Weights of a small transformer language model: vocabulary 32768, 786M tokens.
Each number is 50 + 12 x the weight over its row's rms, rounded and kept within 0 to 99. Layers, rows and columns count from 0. The size before them is the row's rms in percent of the matrix's.

# v: layer 5 attention value, 512x512, rms 0.0616, rows 312-317, columns 256-383
# o: layer 5 attention output (transposed), 512x512, rms 0.0657, rows 312-316, columns 256-383
v312 106:61 52 67 59 37 53 46 50 41 65 49 41 33 51 69 44 60 54 39 63 45 52 47 56 41 48 56 45 55 47 35 53 42 73 46 40 41 40 47 43 33 54 44 33 63 58 58 57 34 51 53 49 35 40 55 40 42 58 50 58 36 57 66 55 64 27 58 49 43 64 49 53 42 55 57 43 45 47 47 49 14 39 56 35 57 38 58 48 58 67 56 45 40 26 58 56 57 46 39 54 48 76 44 59 67 44 47 75 45 47 30 65 70 62 52 63 39 51 63 45 49 39 29 44 68 61 53 51
o312 101:33 50 31 18 43 32 59 42 41 48 70 50 60 52 31 70 41 41 66 45 58 63 57 54 49 40 51 62 65 33 65 38 57 31 51 51 49 54 58 44 58 68 45 47 31 69 47 45 63 27 58 56 69 44 63 38 53 56 51 50 53 58 47 39 43 54 58 44 55 46 64 36 63 60 32 53 37 38 65 56 75 49 62 47 37 52 46 59 76 56 50 52 46 39 41 54 62 44 52 35 60 34 68 46 58 41 52 41 29 43 55 31 53 43 40 51 54 45 20 55 31 33 52 32 49 37 56 57
v313 103:27 47 50 40 73 58 34 51 52 30 36 53 41 54 46 55 39 45 41 61 68 46 37 50 65 30 35 45 57 54 55 68 41 39 69 49 30 55 40 49 55 57 61 48 44 64 56 61 55 46 37 38 55 54 74 18 39 47 66 52 40 50 51 45 64 23 58 32 42 49 64 47 52 18 53 36 46 42 35 38 37 46 47 53 49 56 70 37 67 47 45 49 71 28 68 56 45 25 57 63 41 57 54 29 63 48 33 59 42 40 67 31 54 54 54 40 33 57 27 53 64 46 62 58 52 53 29 40
o313 101:57 43 29 42 56 56 59 48 60 49 47 63 64 28 58 51 51 66 54 44 41 67 77 54 61 74 53 40 29 71 59 46 62 74 15 43 58 46 49 54 60 68 59 31 50 51 56 43 36 41 45 63 30 49 24 59 52 55 45 50 34 63 17 57 53 48 53 42 46 61 35 59 54 63 48 62 51 65 51 44 61 67 56 64 35 50 39 57 41 67 40 31 66 48 37 45 54 67 63 49 56 36 50 40 48 72 63 56 59 54 22 60 58 46 47 69 53 58 78 46 33 66 43 50 42 33 55 73
v314 102:43 49 63 45 77 56 62 32 57 52 56 60 42 33 21 58 63 48 42 38 53 56 42 48 28 66 45 31 47 43 38 57 60 48 58 54 41 60 44 53 38 41 54 69 66 40 40 34 54 43 20 56 43 61 54 53 65 51 54 52 49 60 61 59 68 40 55 67 41 55 41 76 53 64 67 46 50 39 44 48 75 34 54 46 38 52 50 55 43 61 42 53 64 41 35 68 42 31 31 59 41 40 56 43 18 57 42 53 69 73 23 36 53 48 53 56 64 51 48 79 44 67 65 74 58 53 70 67
o314 098:13 30 45 39 33 25 49 59 47 63 68 55 51 51 57 46 36 40 52 48 30 48 51 63 52 43 75 67 47 55 56 55 34 47 46 45 51 56 61 23 51 52 55 50 56 71 39 58 45 52 63 45 78 60 63 22 35 61 40 70 54 30 51 53 28 31 15 50 52 51 41 53 58 41 51 46 55 59 52 52 37 51 42 60 46 63 49 49 41 45 60 54 67 45 47 24 46 51 63 47 36 41 50 73 50 47 64 29 56 54 49 49 59 65 60 31 42 54 36 38 42 11 46 43 33 68 40 36
v315 098:53 54 43 43 50 70 45 55 21 54 54 65 54 47 60 67 52 63 43 43 80 71 61 62 37 50 45 48 68 33 45 45 62 30 65 52 67 57 52 53 72 55 45 37 65 54 62 47 56 57 44 56 50 31 56 39 58 52 74 41 61 51 24 46 36 59 64 59 37 49 54 57 55 62 56 48 69 41 46 68 46 50 38 44 35 49 67 30 65 35 59 56 34 40 63 70 53 64 61 66 39 46 18 67 57 54 58 60 30 53 52 61 38 70 51 35 34 23 48 63 61 43 61 68 64 56 50 61
o315 100:71 50 56 36 54 69 26 57 58 53 61 49 43 69 48 49 65 43 40 64 42 25 46 33 72 38 44 47 45 46 52 40 73 51 60 25 36 28 36 38 56 44 38 56 46 43 27 44 49 76 47 53 45 58 61 73 60 64 43 39 43 23 65 26 54 55 57 33 56 55 36 33 40 42 53 43 37 53 39 44 39 79 83 48 70 38 34 52 51 54 65 44 54 44 41 41 32 62 49 48 58 49 54 56 54 67 33 61 45 42 48 61 51 41 40 63 66 58 57 51 48 42 52 27 56 56 43 39
v316 101:63 50 42 63 41 38 31 47 68 54 49 66 62 62 43 43 35 36 52 41 50 64 61 40 31 47 43 58 37 60 35 57 41 52 55 37 85 66 59 55 51 63 50 55 47 24 37 33 75 65 56 51 43 51 46 50 61 62 33 64 34 46 33 46 43 54 39 51 61 56 45 73 36 43 60 27 49 45 37 28 34 53 51 44 52 44 32 53 35 42 34 55 47 59 54 38 55 38 61 50 67 39 41 52 45 61 40 47 58 56 45 67 48 72 52 53 61 62 53 53 83 38 49 39 49 44 23 44
o316 097:41 59 44 38 58 50 56 58 34 41 45 48 43 39 46 58 57 42 56 18 82 69 48 67 59 62 41 64 52 44 40 51 40 44 40 44 26 44 48 61 33 32 51 30 63 51 43 60 40 53 58 50 58 51 61 54 70 47 40 50 48 59 70 54 50 85 71 51 42 45 53 44 51 49 57 69 46 47 66 71 51 54 62 58 34 35 59 57 40 46 41 53 44 41 60 59 40 64 39 37 70 49 61 52 50 49 63 34 32 56 69 52 39 62 61 46 49 43 68 43 55 58 31 42 36 49 51 46
v317 105:39 46 58 51 77 55 39 37 48 56 33 71 50 38 55 54 48 58 34 64 52 68 53 64 47 46 57 57 61 53 35 30 49 50 63 47 63 45 40 38 40 45 43 25 62 44 56 51 51 26 40 52 45 53 49 51 49 45 46 65 51 52 45 48 61 47 55 52 59 56 54 45 50 19 40 60 59 39 50 48 35 70 56 68 51 54 55 41 29 65 53 51 60 42 63 43 48 54 68 50 54 65 48 44 28 55 44 54 38 35 60 31 60 65 54 44 53 65 52 50 41 34 59 39 74 61 52 56